config.yaml
n_layer: 10
d_model: 128
n_head: 2
n_kv_head: 2
head_dim: 64
d_mlp: 512
vocab_size: 8192
activation: "squared_relu"
norm: "layernorm"
norm_place: "pre"
norm_eps: 1e-05
positions: "rope"
rope_base: 500000.0
rope_fraction: 0.5
qk_norm: false
attn_scale: 0.125
bias: "none"
tie_embeddings: false
parallel_block: false
init: "uniform"
init_std_qkv: 0.0506
init_std_o: 0.0506
init_std_up: 0.0506
init_std_down: 0.0
optimizer: "adamw"
lr: 0.00364
beta1: 0.95
beta2: 0.98
weight_decay: 0.0
lr_head: 0.0054
grad_clip: 1.0
warmup_steps: 251
schedule: "wsd"
decay_fraction: 1.0
decay_shape: "linear"
final_lr_fraction: 0.0
batch_tokens: [16384, 32768, 49152]
seq_len: 1024
doc_mask: true
train_tokens: 153900000
steps: 5192
dataset: "wikipedia_en"
Each number is 128 + 32 x the weight over its row's rms, rounded and kept within 0 to 255. Layers, rows and columns count from 0. Numbers have three digits each. The size before them is the row's rms in percent of the matrix's.

# up: layer 2 MLP up, 512x128, rms 0.146, rows 378-430, columns 0-127
# down: layer 2 MLP down (transposed), 512x128, rms 0.127, rows 378-429, columns 0-127
up378 132:182130125137139148129079106088125146094129126133114148111157067156155180182149112173145136126156114113142163141132106097158204113160159165162117087114160148101196076064135155109154043111145077145166133104105117081097052102138167138133075096100152097162102172098188156147166104131099152165132164148104135175114069116133108175131115131098158182121093130121131099130125118154055122136071
down378 141:106160146097107070133121152132139225072228162106120154079130123160119160123154157105168118064087134124083092190140112133127120177114210121126151188140124144124143132120142108122176100094145156142134126093047142152119120071114104119136193090108106163140113106138089149141098150133169102155129086111132139109150069139188110175106089128178106140125110132093139117129110141100102083091187
up379 047:154119123146191119068109076148162089131113123182106099103093121109100143175142079064101069086119157132149128130086122058150173077052121165118166113076127202104134151117111128158133126138098082109124124168087106133179123156168119166076144138150134128149096132156140173174166163168078094157139126170087116171151111131066130125181105151145093104146171154088150135138136136165151114191113
down379 028:144094103184132080130163143150127138131174152152205102099165086077107108146158162160159123146147147145098143140125194146105125231153172138119125112113111167106124074155083091145129148083125131138117076132100130147125114140077131122153142137096102067147141119211127107093078156117147123085102136162170111118173073160099116161083135126157125206121053084106064109118155135090107101139155
up380 124:171101154180178190102146135139130168136149049181128110112066095144079145158110139119064106145104157122176128090088129094152161103140160182184105122058145130093156079110114121071130085159105121167134096167147111164138060188180091144152113169070134153131077145123085076147131105150080145157178152126149142120167139137145124127150089116111100118152113160148110074171128148161148133123095
down380 138:072102116108168125093151079197200124106107158095145079138143136098122136133129101140137072140135125112135086146085178103144154149064175124106152148197105063139067141151160049152109160109141151128096125070120184117113107080163133080171157099150171082122146097146167136119145102140196112122044097118071133074181095138124141126101090128116149138140128125123139135108177142144163148136156
up381 111:160080136156118153113138135173084134107164104168116085070086100147116168172154135136060122108108159120158129126082123119158145100102142150114118129163166086123159119118125092130099165192142127076159129185139062100161086169099127128082171168044105110152086176146159122179120112133156126099181132141156131109151127076132147090156065149152122096089101123144177104146097174198100110149055
down381 118:066189193163131107124115066134129096136106104107107157092138121140048152122170146133167111134109122140124100148156081112124119135127125141106124196130160099148129120093172133143152117141107143133109148090103142139162169083183121076118113130235134098089157110189096135173158155079090120100055082070080058109159116125108149151080165156125137127154178122109128156124148188142144079140136
up382 134:160168106121129148070219159156113119108081100162150107072117092151155194198103135156091138148149139131085164076120108111138128136096118148126164109142092115127114102136136216116135100153116125092126179118129083076124091151092179100129151139075165193128094124127188115167086114144142139148128147166121133140124085150089155142149050098123164132047131151162152094128090124104067173117122
down382 145:133152160201123108191138137063091163115151150071139144143107153128152219097117155180110116043159095151152111120112142104121104112105172109134097085124099140128139146148130125145157075173095165068140141128157080131145134167163153110114118101154121099144084116150140107116137090150213083097127098114158116122136123121163150140081140186112173144132126108171121132186060060101097143057115
up383 066:133141123154132141133080108127142140125064057164076143092141154128156127082084130092145084114151152101110152090115082082150149104084122203155096152053155137113185143069193127144121099103126062104112075166106124127223070122145124152093132113111139155078069128136146135149119110153126149160143157164135168147151092081065193110139127132144100117113148140107141115139096140142068126184135
down383 058:141119132140160131113096093108135119122173065131144177099096099063151074088149082131107087097102079101146176121089097141165113106064144173144166104104159132130141149109111195098161138164062105143129116096111088182147138138177183077115182097092154140114144117139127146105086165155104138113195097141107127146088081072177111139117102212111127098160144107136137147177167159127113114189165
up384 146:113121128178149136122136164119168125172141168176127072099110099095189085096077096161109106076160122088126105140154123118151128150146108158169167105130162162164126107169150147101123118107088096115125175179123153181110084141144115188079098171142126163046095085183153103125156140120150116156145123122123111179185074095133147133203124114081133147075064158175079139093099081154094143149114
down384 147:199130118144138166131087136101134083163119132172103064128175175164169135102073136130097149134138146114142117158126128199145089170133144175119129085130144129156104116207089123095079123094154124193181096088160070129099122100136133169155150080143124075104142102144115128123104078124158136143173127066132158096109127166192207136174114143137102119100108160104058154061121108104123120148094
up385 044:128139201129207140070123113090124086155080079109106180107143114108114173139085075100066093134122137068144120065134083108158116119082103119133123154106094155066133088150129124161091124145151102143113157116128112101136077131172141081145132120171146129107126152098085139132153188145093120104192189171135096197104108068122152183153084077110101106119173160101112118115115134184100152134115
down385 032:133175164147125152109174128094118178186143150167159171082124126115105121138112105150144085143122108085120113101170141157141120160120112096130126116150106143158104146122113176198122106116141186099110161128142104124166172135182121116143104139084194155122140184155155194168107146092168056154101142188032081084084097113117080132139128102068098122112095065137142122114125148101182118192094
up386 114:148073152169122127161133133104094143137112127105155079119077095190120129212090155169057145115182159114158124161185162091137091120139138135207138089118128119079145146081128105123119133091094109114204125116152141107130145116118088142122108188106106204143067212093143139141137116154091141162098164130116141156151176107148130150109112087108076178163122178157124069169142089125139135129122
down386 128:205110145105137114135131160143114088097109140137138128170106066091149148104123162160132125123136126095113152168173127118126162139129155096136100110146124154149160087121108092127070094075122104173125167150134174112082167114077123140163141094113092109127130073100167125097169120181089108146102067093144178136109107166141112101088240151154169164122125166122052128084173061108183183132093
up387 119:107101150134188101146138084128165136100137100117107112175112159141127142133151105164129108158046195089128094109134116113147112089102129107095176163059168098124098190121244094127073164135116114131101102121126134134129139122082130150168123130154093162080128145159101132133203126102080104102130192165095168172118128102080154129107122103070130100200134135134113124101144121151049138159155
down387 130:156187090169128177148100123146165087133203118111104099089143128095129156120137119127141160118071066128107183119115140216159132162101107111129096073146144154117144090084132110187116146130139195108115089102123203149164116147128143171159179154107115127139109141124125062139030147163117128079150092120116077040131078164143164134126123120113131079084159132127139116129149129106158117172122
up388 118:122173147117096163120165116114069137158129108160136117100126113138110206116079141163096134074132103160196145123134083083169131119118181110139149142136102106087189151118108160173119147116100149115139127166141063115146035123161119114088169163118193138167105160111140136176102061136160140196176149143172144094135183146156137103129083142139068127171109121146154054170107115082147105113136
down388 136:117159109093101142082117107083147133108105122142121173068085140132124142104097196144159160142168164155105193126156084104075122119101131163174074075100156137168135119108155156112120125102138055103145131113062171154181236117111133157170060165141086134176151148096151177131165173175099140125142058108109131160094133097135179129113121154103140123096136115104086137085117156131138125161140
up389 108:177161141136145168119153148081169122176148131144120138155102116130117134179143150130041123090117145148079187055145083118125186076135162126111174124132188073161202084176176173073103146165092108158163169142119105131136082166132178134134140073085113081110108126142171185198162088141145147122147125126082124116122153115084109152140084118102117157102140115124104106164092118133090112113149
down389 124:128169146084178131155199083131098165099057110059075100083148137147145152090162164143086106120101125161084113121144167125127063139112118074160099160175137163144107162148120111136112140098122136123157173113128101077141157122183110143095084158168083152109112119111155137118118103077133122071176137135103140144131158113144177062165089151187120119125123155189133055109129106206147167152123
up390 048:122127200091160189077165125096169115108073119152096120110137095093123107153105100133120091113209198106138143113151105117149123107063137155137159146087138135151126121102156147106101119128179061164106128169154079080135103124175162119132160153146109159075130131075116128151111150148117148164124147200087143178141124093083123136184120103149137188104136135113176105118117170204122102216127
down390 028:143114102136163106110133061119084104147149126184122188138090092138194149172182123163079130101043140161143060135175164155114106094127106145134065115103077063147165103170091144120151165090138158144149143109146153125080122081058105148086090124146127119174123138173075153085173136089154102113102142159154160105113090159113145156147140141106183116142150144127116183126119078158169108121089
up391 148:162145139119167158066072081164114030133114089139173094116116097145136100116120121112137093103116213151157098150124147131114087158075106121115100105120133142057113158104166100073166123164154096131161106125146091127141139192117184147104143140128150089051144149129117141138151167154055143122147111164132126162181143143139132118134149095167142129068106130116087143124178213191156144115090
down391 139:093144100108166154068135099161088103151138145146104145119172154206114100145105120117077133105117091108161147100130170089074082098136127116155113099119136112150142144124111135114163138182188165126101166065107124124107152146120124140095103132114093048088168156118119172174096188140131142173067193166164072080180122158115150204095091136104156179119141124095149130126127077080108114148075
up392 148:113141149139152141118153077088166114155101117148129162154081160062147120224108116039139061106117126159105161108121133133122119066092120114152129151139179120091213125162144191102106109111119111091173197130114147074185062131184134168126112100137156091111124173070140173114153121183120123117151130097107098150100125077118139195152091129079143144128123126110126136107117145153094122095135
down392 131:138128090182148128121151128129095138108166103187114170114050186112074102152089073099138138136135107134112158108093215152122066105170137116095077132171117177127134152145126153134199140118138136150150130178186114064137124115156132107134160083076115126142127148120117149103146108180108145209168171126131146122070138118152174093157169116151136093119159092117121111097142085132089094105039
up393 035:131097164123171148105122141121103108188124080146112148090088133107085135093110135105100085171091118144159119134170084059207171118137157102139126160136122133134185123080119169068123080123157065126170170115168115084174121138105168157151093133155193101140120115129094118168110174163115112152166139146105069198093117138140157117133107156167130170078119137111103078123075090156067160186113
down393 015:096139170194179110148090103177112143138131138148081083147130132091155111135163096146142098118107151095148091062143178156141085096093156175123066168104193103130122130122171110137086164119132190075117136132132095111139119160143141126123171124149135087112142111113048066105122149161120129098081153142175134056168161170113199108143160145094080168132125177075111114120178145141080119145171
up394 131:155169161154150150139147118121184129140093117144099180156107158108144100172098067074084121145105146179120123140124121128117109106082125138090088148159075166155166136169102130170154092070121076118125116196103128082133107087123165117145108119113111119120114127139170172145154112191139089114138196148158075188113060156072241171128094072096142140157120138140134131077097123152142128113151
down394 131:136118098199116163171115107093127160091111154120095174210114144162173070113129154186111170109103089122171140137071185189067121196129177145095122136148073090136102125094063072145093135097114148118107084120187083111115119120140052142123133100136084120124165148127142082097140104125133157153133111040158130126156173105141162136133152135118132134117110130128109114172121112091162081167129
up395 136:145083141143129153086146145124145067123117104168100096077155079084143158189141142134140160056175122099110131166128104092177146144092136165151065150140115130114187112117108150108164064092105110061109093099136122099115092108134076174103104178080154087139136148117163116133140094146137186205128101119134146144194140165145117135155128115147079176140142190119136106176094178144102158164068
down395 133:109173099162125141122155099177146145143082195131121065138177181079093115121146129157079075162126106173188084114087087122080131049135091117125079149167140108171140075164110105162175098108154168145126113152102120149169120164192179096100143114119084062138125115102082121177081150153176122162158143191137134082083129131165153101105134145122146103104118121108126124112088179118162129133120
up396 129:154135136156157150116113159113087082111118119166118144066060099097120139122110141119122089120133205143126174087079124085156122130129121171126168123083163126142195135126124140091127139142100139090142129157146139073127105138143132117169103155077162172120105185069142100124117163172090222147142186138162167133114144116140157071132055136107111125177143182141113081145166122124027152168094
down396 135:169062133116136119162190150126083066184152120180119177118138082119157183126135160150165096096139184128072120147136121089130115121149127166134157092133166158176167113120106178114141082137084168139091154024148146159110122113140105085157094072159069104157153117169137145102129142093109058098073139102151166115151133124127094145093159156155101113168086147113142138106148108082162174108162
up397 126:118132105085146155073163090101140151121129083142106144143118087119142104113103109101115135101117129130111105125148083104148125171146127087196152093065118090124153096112128154161136138160169133160116194163148122115112118128174163183147080184129102078104067140104125146135178098187139122114151122123124087128095074070114145149139049109088159112115181156176122136091195143177098193111223
down397 121:111128100192100083145150175086099165140125061089108136103132140197065129156173180099120161071117083139144084173152102079115096157176080054142092124138139077104108208154163163080160133153119197158100112119101127139120134137102121074173200111105075169126156165121132178111107142153162087122126175106134100109093106122112143097134106098124144128100140175125155115145130126114117164145129
up398 129:107105160159145119139168131095151113217120129091125129095098146104132151136136125120154100073103154073164158156079052074135115125164145142174125180100193174177135159161168151121152156125136114090104153132125144135112158144095142079155141151088130151102084109173120161097138093120090142206147143153106138150168067158051139112113089140104057182178102123159111075102162090106146093110115
down398 122:123110107104163110146138109095113172113157128115057080133146138159099161114173095129120097126088169104099067122110131149121116145125102131101102193147091149152095176126109106100158130152152156072191083051176143101105150082091087122098133122159121156147188149153151141105149115157110103132111136131132163095131125163078110185146104154123176166206072155145131119070168166171216153090089
up399 124:185136177100115141091100135088178068104147066180074080159131052136139168160148104149137140145128151119114126082122092114181166183137160180145114121112125164162109186101121157162163143128095125157093141102127078134101112119123177150117146158083113099089113107138123144175147125101109174145118119110189141137105074107069129158135050094132148110113185125161195070146177153125099165123164
down399 130:183139201110081100198151205118154137062159063139118132163159091115150129140111110118129108106149129104144120151159141172169118149128153102159137108080085158154068100155112148111158139162123144174119122103171068159077175080115153147139093128089089173150111117100151114125101139122163154145135126095106165101130098103152117081160161086111130141105114148084145114108141108041182026131140
up400 116:126132129103137134139130103104180104103080116171109094122100162066162094132077122092153099129168167106148153144192134134147118154155109124158088130107085148063121120128186168129090080134151100109148131147160116091145125116104162127154090113058193146110141172098158143116128144181111117147146191138159100185134055124136190122157104107126152150118138101191130130084056100223057143124121
down400 115:144054129141113126126151089094136118098150170104087169157112072172177120110099142134080176066088094114160121113135204192119153141124198166130087164109094140171129131150109150143157141118076166160128099099184160116094099120099071170134140142138086115073158123190099113129140093064125130162127108094097133096189148175147140103146115113071154101101101100081147103183149163125131119159155
up401 045:096126185130114191100154142179121119147121158195090166102161083134100130157130111126111130085142187131133099091156091105188192122105051190116144159142112181129148116092126158086139054109120090145131115170171097104164169137164168142099148139120166141056153119135177110141159146169090128125151150174152121200111100100109170164185102111113098148107140164141103116102117159125105116194154
down401 027:175163127123133154186133155186119210072152141120151099111130090094111114071072104190147066141124085140093096082162147149135137166165156072114105098139067123140136125082161084133103134104094142127120114183138109099164108121130061150129162139152125132182158136136152088093184155151101195077099123131177113160111087178140127119106153168125140131178115150157060119145127127124196124146087
up402 049:127158160124186126154140076124142055128066125130104184140077103091098105110118111083123131171100169130130126098156159105150151097095147161122135102063088180090191113101149137126064108097167077128143136133130100103140087178156148193089103127148182156122123126123116120173147154153086153135151151100120129145115071105073166158183113137135070180106090144107172122151059179163159110163095
down402 022:157105082137104126172120137146098138149161120045108171137118175060116079156076078130065106044092094115125122185132135152160099103125082110100139123156107116196113098202136141166136084091105158153159155117144177184075156077129116114123163100127146129157143145133139170115140150151139084045103122127111143109152132170177103107109149111064158133140089109147135161109131062161142146117142
up403 046:135108140152192155129125116144156123142114111117085107085099070099114134163121080114162118140154127117096094070122120084131138155085123188089138181064107164138149103162135179140128112182134115113118167173118106126140115167129122163080067111115158111102096187111136124157120154167121125168139169106095099180112125110108122165130109105111081160079152191083123088140117185233114157223106
down403 032:143098137126118130127159142214162157116128092107064175173187114111177095126091126152088102097113118080145104125127164119134138119083076163121142113095163149123097123167138149189119076120112081113106135145165089154129125113084104170190122129144143093115197137142134103147141091090056098124095119115127185194151128159086187074127163172174128192118123107096095129077148132082075098144134
up404 049:103158190184175204114163100090191137132084086138091116148087102150127090148087118119088107103086158113133169122131122089162154140115115127139146140081147196080119127117107160148114118144128077100124171107188086143140077144143142148098143162134108155123055095106147114188149170136071137147124188150112152176156086175091168151169133110136069147079123182112140075113138162101113152172142
down404 038:066071153094119096102048188114129128156125090070096133139112113128091105180089191135166164128140091144148164102127118120047113041079141107153121092090166099113163173096148132121089142110139170116176130164134151165113151148067173140130119149113102148122180159129151097147171122169128157136133150133116165120119146129174183097104158183113151102119180171114157127187100118173136103156094
up405 121:163114139119145194124080137137096123159127066127105145091154118162066206093113094145141096168122185119161159093137112133085143134122096127132139076093093118094170114037146146158102087128160086132076100120162144095143168070128177154164107177150140164124087134069145141125053134132143146099138151134184113177068098149117139084119117155152125131170171202083132130144136124136153124164086
down405 125:111074074123077138111118153152048165101127095149106117139186125119178109195143145171143158140123093158104074158089125204188119108123184094110099137167117037146086134114127171137159161139101142126137129120148183133077095117126141091102107099125142151130164128154100157091093044087139121129115093104120161120111145121174109132175144165132117083136118178124142225122154140115120161103142
up406 043:158128188174173182142162127147148123150082150138098135115143083110120121131124118074079130179160195153078132123103113060152195158045090121105089110143070131134139146097174179163150088145195081115175111163114130108155132172173142138134123085094110086103140176145114126113133147161050160153159149162112148140096126138115146103136068139087155128093194106153105114141126130169107109135082
down406 014:085166108141112106168059150136083168120143136116117129155134174055122108147163166130158105133095073171179120100089104128141044050140158134086158174126161078156125156154128116123136178157093207131104112099103144145115147124134126106109178166142122115153154102153094137120135163130143121084131080112158130085118150101146118167061181157072147110186123114051120104158152182074134109140110
up407 050:137120182137221153112151124134139118152040100180097160087119140126156106167126094092104130149134168121151141061100133074116168149120125125145101149116123141100158078093141144145164074128137101097162147116122090126147118108203165157138147141170160132073114128139106161165099194178106181144128177158087143177135146113123129114198068146123116113086192148069136116120135194187129132154129
down407 025:127172082135104080135085108165117184128136161075060173121161107148092102114105110156131155120138091104129126165162110172173157136132069115091123101150136089123126147114096170193156108109097178144101166156145186147099189037135121092178114080152131134200171102134203149165152103132130127062125064122111149109107121108138121113132188161100177117136154149122127105090091082118122102117127
up408 127:098130152180131102122110107113131106110112150127094154097135110064160135100109149098156149138190142150103145133170090109128138136099117126160131073127111181106119094124132146161071039064102102097125145145088102192177147094155109149078138092191165121128114170087151161176124151124136103148172161097098095159138085072157158123158181171111155157065150142072158138123072172119124115114211
down408 129:141059110132081144111104236111134169134151091123091156159117122124083132106142190192113141168153108138116162098132160154101107127132154122150120170178096084118130112098114064115141105078135170115173119113130122187119171101094094139108120109119116130172143179106121125109109155098137162123185095113196169080142116151138130118130174109103105106078111152073160125108105190111099030075144
up409 047:187095182091217170119131079101111120159083150155120168158117120128139125110127097045061124158138148090175159091127097062127178079100090133176162108075146137069156121116171161126116136151154097076149108142172104096133098098177113163080148158141109135057137135161131174136184139144121122170117167138133126169093129092079154169137088139093098163134141155137133088136134146151130167116143
down409 027:110166097148134065109156122159167150167108092102090124136134162079197093092157134070137111100123091096152121098081139171134124082094119090132075134135151146199075169137134086096121137121125176154159153127179136217088140160123144113079132148121134121094147090096178082150116106176136123120089104118190170111115179156160203098131099109117111106144168170087145177106127119144119067101153
up410 048:140145158173162147127139107090176053169068090133097138076087111116119138102159119074146160164085130127103126033162149114190131180084108140114116133111118129102183123107192135123113092123141087110154136128108066108132066153148092119092100165116135098141122138104148169161119148131117152161142164152094168197127107123072151106190145150154148148145166171130143170148178158150048115167146
down410 035:130132119165151097100100140133120152142096130179111113105121173149160111170133119204113116117109081134110175136094134097099116133137168167136101078085141122120165158058112135200109134055118203119145118127219196142142131137114102122163133091093145160163113133121117093134153086094142132185125165108103180099126113105205169077151129123096180137054119122087098122110128065181112143161115
up411 147:199062117120151173118141169148183111155100133150114104068143102116148194099104122112140074139180111105103147150126134122113112147069080154136153077098112177141093155131119149151152095125159116086168132146170068142122128147101155158122143111148129112067089094114162134228156135155114143131185128174144136151156085101070153094160103133146054143089120119076168120134093106116092144205112
down411 133:048152120097110135147102110181102138105125118088071110131122076098135099155129168113099134102167140099168111116130172185135109119158109092111181170125102162166088183110119129098144166196137200135099132141157135118098161151042079116115130171127053088060101108164164104121155149179190120127081150134173158140129125128142124139177118077114129141170114095138134092111127065157124140168173
up412 048:162101162085162164112142084079158116171107105161090122140118139160112109149080078068134063191169156082163117119085116099184168073113130128151104122115138167079174116109150143103093156107185059121120141135145085100128124161148183130070167167101145103107105173120099117111176160148119151152099148124146123163166170118091194130147117158126110164120174169175164111150134131217130126161122
down412 025:077107097117113148100110114068063118159189146134096157104094120134111170120127100187146094133077093112146140125125066063175067122145116155168152135105135154119174171094152190142144167148128151135151158127120146100090191096134089104128160129106136155125114151166147179171141141181109138174177128127149136110063106049162114132091130129085124095154153114075148098143096177174084108083073
up413 059:149148178174190202077130112149163065127062128107073145101077085136097126152111085127120097107122159152120148090087095097188170139077104155179105104126164129094159148103142175094118168100159076116132147114106115127163111163172134179163107158127191134146094133097106119159130142180114178138146167117144142141111091151116188123166100131100142163052132181119157105138136126168081161168132
down413 057:105081148125126113181151109168109164110134094104064103113194138124151135135168167175122134112159130114175030106202108131127094089153169105086153161129129103133098120122157110103079140154099170126104169133128141169072206179128167153140129146130118135091064056176087124073131127131190127117113064092160157122148184125150137140095136111100182100186106121089104115137136102137124111125129
up414 122:166156130126207149170107154191119103099071124204136178135120084161170100121116177133160127168164109145129168078118151118082136106085123175100165090087145160124112119072128152160042115107125087130140085160139121201118157076099096160143098127166111141131148149082152129106088130113088122107068099133148101132107098150071142084120153164138173129102159181101106126105122179130157117168167
down414 130:067111127087178129086125154157167118150127143081134139138169134115129132088085179101158186165122149113094106144163120176128135094165101111145093074154137148154122134200136112165152114104149202117105110069154136146137158139150172096120125166067100141103165136133092191149157199147099110149116121131116087000108108142144121104166113116110139112108095100084147179059121134100110140139106
up415 049:152161187121177144131159070150095102179066102108103140100097112150135127167075116097045126158157188110162073095136113062159145147117095114174103120076100163125170143143142101082108101123129075069164106116167116176137111158171160113103100163081173117126108159149143108137135122161086173187141164186093096129101091107095129149160121150120088126137149175135129086127116143195092155157136
down415 029:111115082099110090131135087132119173111144162111067168157129120088191059123148166108167095077141094163128124164066141150088131126117175109083150174150057126185110147209096103159106164152111148157093124109069213150087130113138135103156135086176111121116164109169114135112151136122113127088095104114128169129135074096144094187086115118104141152149137123141147134136128162115203190108099
up416 119:095155180161151145076156184094160091161143129197110108143124077060107099109158106097089101141102120168154141119130086131131128094123180124159148123110110152151161172152096164154164121157098153094111084162095121107156082174183126089053115173132074113106097117131116142165119089158132151188151130162102143118127196126127120148104023125064095136171124131184122105150142147172127153108100
down416 116:124120097121152117161129143175109148126108138109193157128125149136110083166116061119184096105143102080135110132122146222134162133134143137056163110179157090096131104129146093133148184104147111144101141120142153166161113073147149125155079140123158049112164104167134138100113142126090101084094135097110154125148108140143062106138126172106149084062108081136032151129147139146136061143213
up417 128:130144177154128138118128131075132136173130117183125095095084155143152156140152123095100079100082130152162199087069089082106129127107176097118110115133131144135131162159096119130039138170143135091141106186113108119119134169107143155131117163099156161144025155144062177118167097134065139215191173096142127117075140170113143146100140096147125164114119161123151130178094095147099138116131
down417 136:105114135137148103145148108140177129157166055100096141107154074132104080148123116119084104055055153099154094173151161134146034155144183131073153166197133151102141151136145136109143144101144147109094124189192143090138109130120107127112191142151119082117105092078106094192117107092158146110120095150171118116147181203098132139106117141135095108184165155173136092101127106123120159105151
up418 118:118158105097121136138153171127104111067128104163129195126148087160065123088089171131143147145174149169104169119136083076083156146103056181112101107118187180124099172071127110127110108150094126120121117168109131068153190162092133165144126204127065188119131103107157138154126122098147180118134094109158110148075102146107142118091132156171171078091122145116152150086079144119123092137074
down418 124:115127144137132155153142073169168149160133157086114086181124157076175069189158114073132102139127102127124063160134162210186147140087166108097104124151101133128084139151107106151168177130124204167103125092176110151081114123132199105124129112115111110111156106156054077114147135082137087110087117123086138037171130110139112125110082110104149124140137111123133135148154136143180178110166
up419 048:138102136148194142083125106117153109184075081161083166106131093096139159148138058080084071135099187098108155113164100119149139129057077122146132157126158155090136140072176162127159102143154101076148159152137137146208122087147172122103088128134162115062085174070110102145159128154124185173143145146144114166120153121132122155116124174144102168150171155143144105113086157161097133144067
down419 034:148100116121175104162167140178079169119137098072102121112203158101150093099084200204042163120165094112154123114148143158122130130148117121113117118091121143147152139163110156108108088123045241132182112092129119155120174106090105130105108116117106146136111143202126135168133132167124118101145104119084139057145143140163106101107140114117142139146111105115070134083111118063121156138097
up420 119:090091123125148150106183169113170110159147157105119118145122116146144129128082126150079127121141102098063151133148115104097113136155165141182135139067157167141194079138166130062170101110172122130163147135152139086101099157113192090139074096090089112033095117105078150167149133204155183194133138115108122126103125160122129153160045123118042132140157127123117138143096092103133111132118
down420 132:075107135128176129148175164149109110100119102151077121092147152100098105075105163188135179139146127172141140125158153105111169146111122084143074081123144164124146172106121169107164086174084096124127130157034156139134185164144156119079122135099097203119146131138142176122095097075143138171153128094181111141111148083106158054158166148122111080092108181141108175102101067162130144096138
up421 141:189159125112110177094145133131137115115115081140100131144111141092077152183100151127118140180147155137115187056142102052106115096140134150088152124142098134112113155108140213105148083103128135072128120120089104061188127124137143144116168161159168161168132174135158099093106161134124180142157153191150119119093158162151188084114140108165171119147092133163122042100113175113071088099133
down421 150:119074137145136104139115123122114091133164037124127140127164089111085097088127139171098128128142073152181066104106150210146109132178122152175150155107126155137116133146115109141120155142138200176175052119153080103166164117168114108145102129113162132080062143157130136155093129114138132176105131140109133102122138164145113109160162195108063138112121081101102150091086111200187120076081
up422 051:124114140132161182108098108104101067150082126147116126122117087116156151156072092110135103114141173140097126144091088031163120149074131122095106159082130172127180133114153195135115101137172086084192130169130129135150080111171084118110085109120179159059087140132079128144163194179115163162160165130140117172108139157106143159156107152096139183138173174155128091093152122166116118177114
down422 042:175121125124128123169170160154116128145160081107139093128185115130096143130166137161112180131099099061178146082129124109166127159171153139106115105125088135110097090058134047122084093146097157190092153086172155148074117089130129124144154091108153114170115106197146092201134121151179083186168130136179126107139132052132102101140135140101107138122134174171088119144143060159150134085131
up423 049:098158134150171177098210154095162101162090133129101102141124126105139130122088121068129127084154217090103121091108130079124147092064111109142141115088119146128147127100132195123107152156109105123109138112120124130154063131122183132121084117145175124134107155109102193191129133161055204142142195174138158150177130130109167098160103167107085142149122167126150108156145187171076115160143
down423 039:107123121136102115063068119168081068155184091087178148127091125154162159185119168128117176137090190136163077137089099084155106143126122076122093146124141096067113156082128120100174149113152131164124084101102038157127163165092156153158130150158098105127105144146118140110163132121109122120142164114109100134056155146143102129164157141148141050147162161126160152123165115089158088114204
up424 119:111118133166151125104134140094147090138098115149131142109104162089086178152141105125084076097157222124112127102102142090117135173136114118059038133178129116090158184150146125104153135136098113111215163178086106108153156066128109105159169139135135151155119114175132140127127094185099178172153099101071109123121155183132166157129169121150085164113066131150141058117079161144133154102128
down424 125:155135168122107137099129102120095077119150125134099114129084150186168077118072137172154100132098179161130136096115157198084136153146158096136150180075186133141115172135144091123070194132149153125099145136133132131134126182126070128141156139144180106078098140144050106085123128157132070086081118153052148119108120170137078149077148143073136108127094146181177162157151159115106072140106
up425 050:128105152156188165112095112114148102148098134149119167161161077090114098130083147086117099105114182102144088086116114058146138116070149167182122123133154173176153153107144168115104110167168117114124096150126112111190071164096135141145144140156170149054133149142118123140170135153096197101192169189078120169136137070133186101135133097116106118134168140106187061128146129184145154140090
down425 045:116138101142131092107096132209104096097147082144073118125155064167127143158132130127137138161161180045143079164090194170161172179123131135104133079143194107123110130125079094171138134117121108165066111141182154172065132118101125109209121118075108132153177107123124100130102108103143069127099140101135194183151134187179109079144116085148138100133130139102116123108143114108136148120111
up426 044:105121132122165181086122116158141116158071117107101112152048093137135118119123092092073062176139161118165129079080094054145115101097091126101132105115144156104098138101110115125152113102111065138093155124128120104142157130156195141098128164092155170093063149104091103198105124143117157163129179143106096142109133137141155112186074155076119134143136210108164149092141175150136165178185
down426 026:154103130081168175098192177126155125124154150144149119182128136114125151062123189100085131111129134156168161117081114141105110157081168153149143146132129154096088186151103148117063137093134179177120078132114093166096113110084102126152154176130114152100135146121178085124107091165080162122147072109192156073096075089112174156162111196115078133139068149155117116172091136109128119087155
up427 133:119200155132187149096178093111169143174059156162164112124144098148126091177138080127106143093140118149079149108085128112132094160116116123125177115110177150150114166163106135071116080143135116078192134112151089129132092150127100128087071077148151088163148114082125204132183101176109150127123174098089084136135125121119171154175069156071114173084101123123176157158092098134119160152129
down427 148:131122063182110103142128106153098127100118151117123131130159104101119140133127123078119121138124103117109101137096201196124106141126148109138135114167177153179102137218105123130140130073163075142135181107151118146128169074133072068090122103153075129204176122136152151127104105164124070098068172116139106147086085173143160146159098143067169109133145103038146131116136105166117126192156
up428 120:104132186114162169146146114131150069143160078132071084103107145092137136150074145119126132173090111123130176124164141111111098061169152146111114119078181203119180069111198133106070140086122134133175061130160131116122096130120157137150093112100108096127055136137084120161184150158086124172115198110143103140132057062110160153139092132120136127125189115135124126141111120192125119122140
down428 135:112101114092151134073153126137114137136157108124129143169125156078157066154075192147109163109075067145103219139124177198104083160124140097126154076125188147156129142161132124176112137067129177134174140105134184164124198138023091127113153113162173131110172133137100140102152120083140171111118132063116081128127116126172107128138132137087165128095135122129103124117096094145143133116088
up429 062:170126192129181147134119053140147107195096065132101132123095094128109138125158141089124061133153150118086114107165121089124124129051109182150136087126115160131176131108208137106138109133185102119185162160146116078156128127146170151139121113110159112088099140156125098152167157163105175136185173135078091175185110138104141114192143140167123187101165162098162146116098139188155137141140
down429 045:178162066109136119132121166167083136098110132140147093084205144142152146058110137139137166089171156109148170089115185173117152124153066108130134119128139148152184137111130133086160122148104229130156128173117136139099174130090115137157111093100130152138107122112154127099085073151172097042095144137174116103105162154115105132126083152079157134144125117104126161057152107086066081090106
up430 129:182123124152187146110106079165148123116097097114093160093125163069207135122092116134103129087136148148130135124132121128110117127113077148141061075131127165123182076096193126107109085110094132159178113172167066121158118145108172160130102123149196092116121164080156129117184137168091161180108122212135178134078108126133187120122079120111148129126101144119111161093122123193103167106168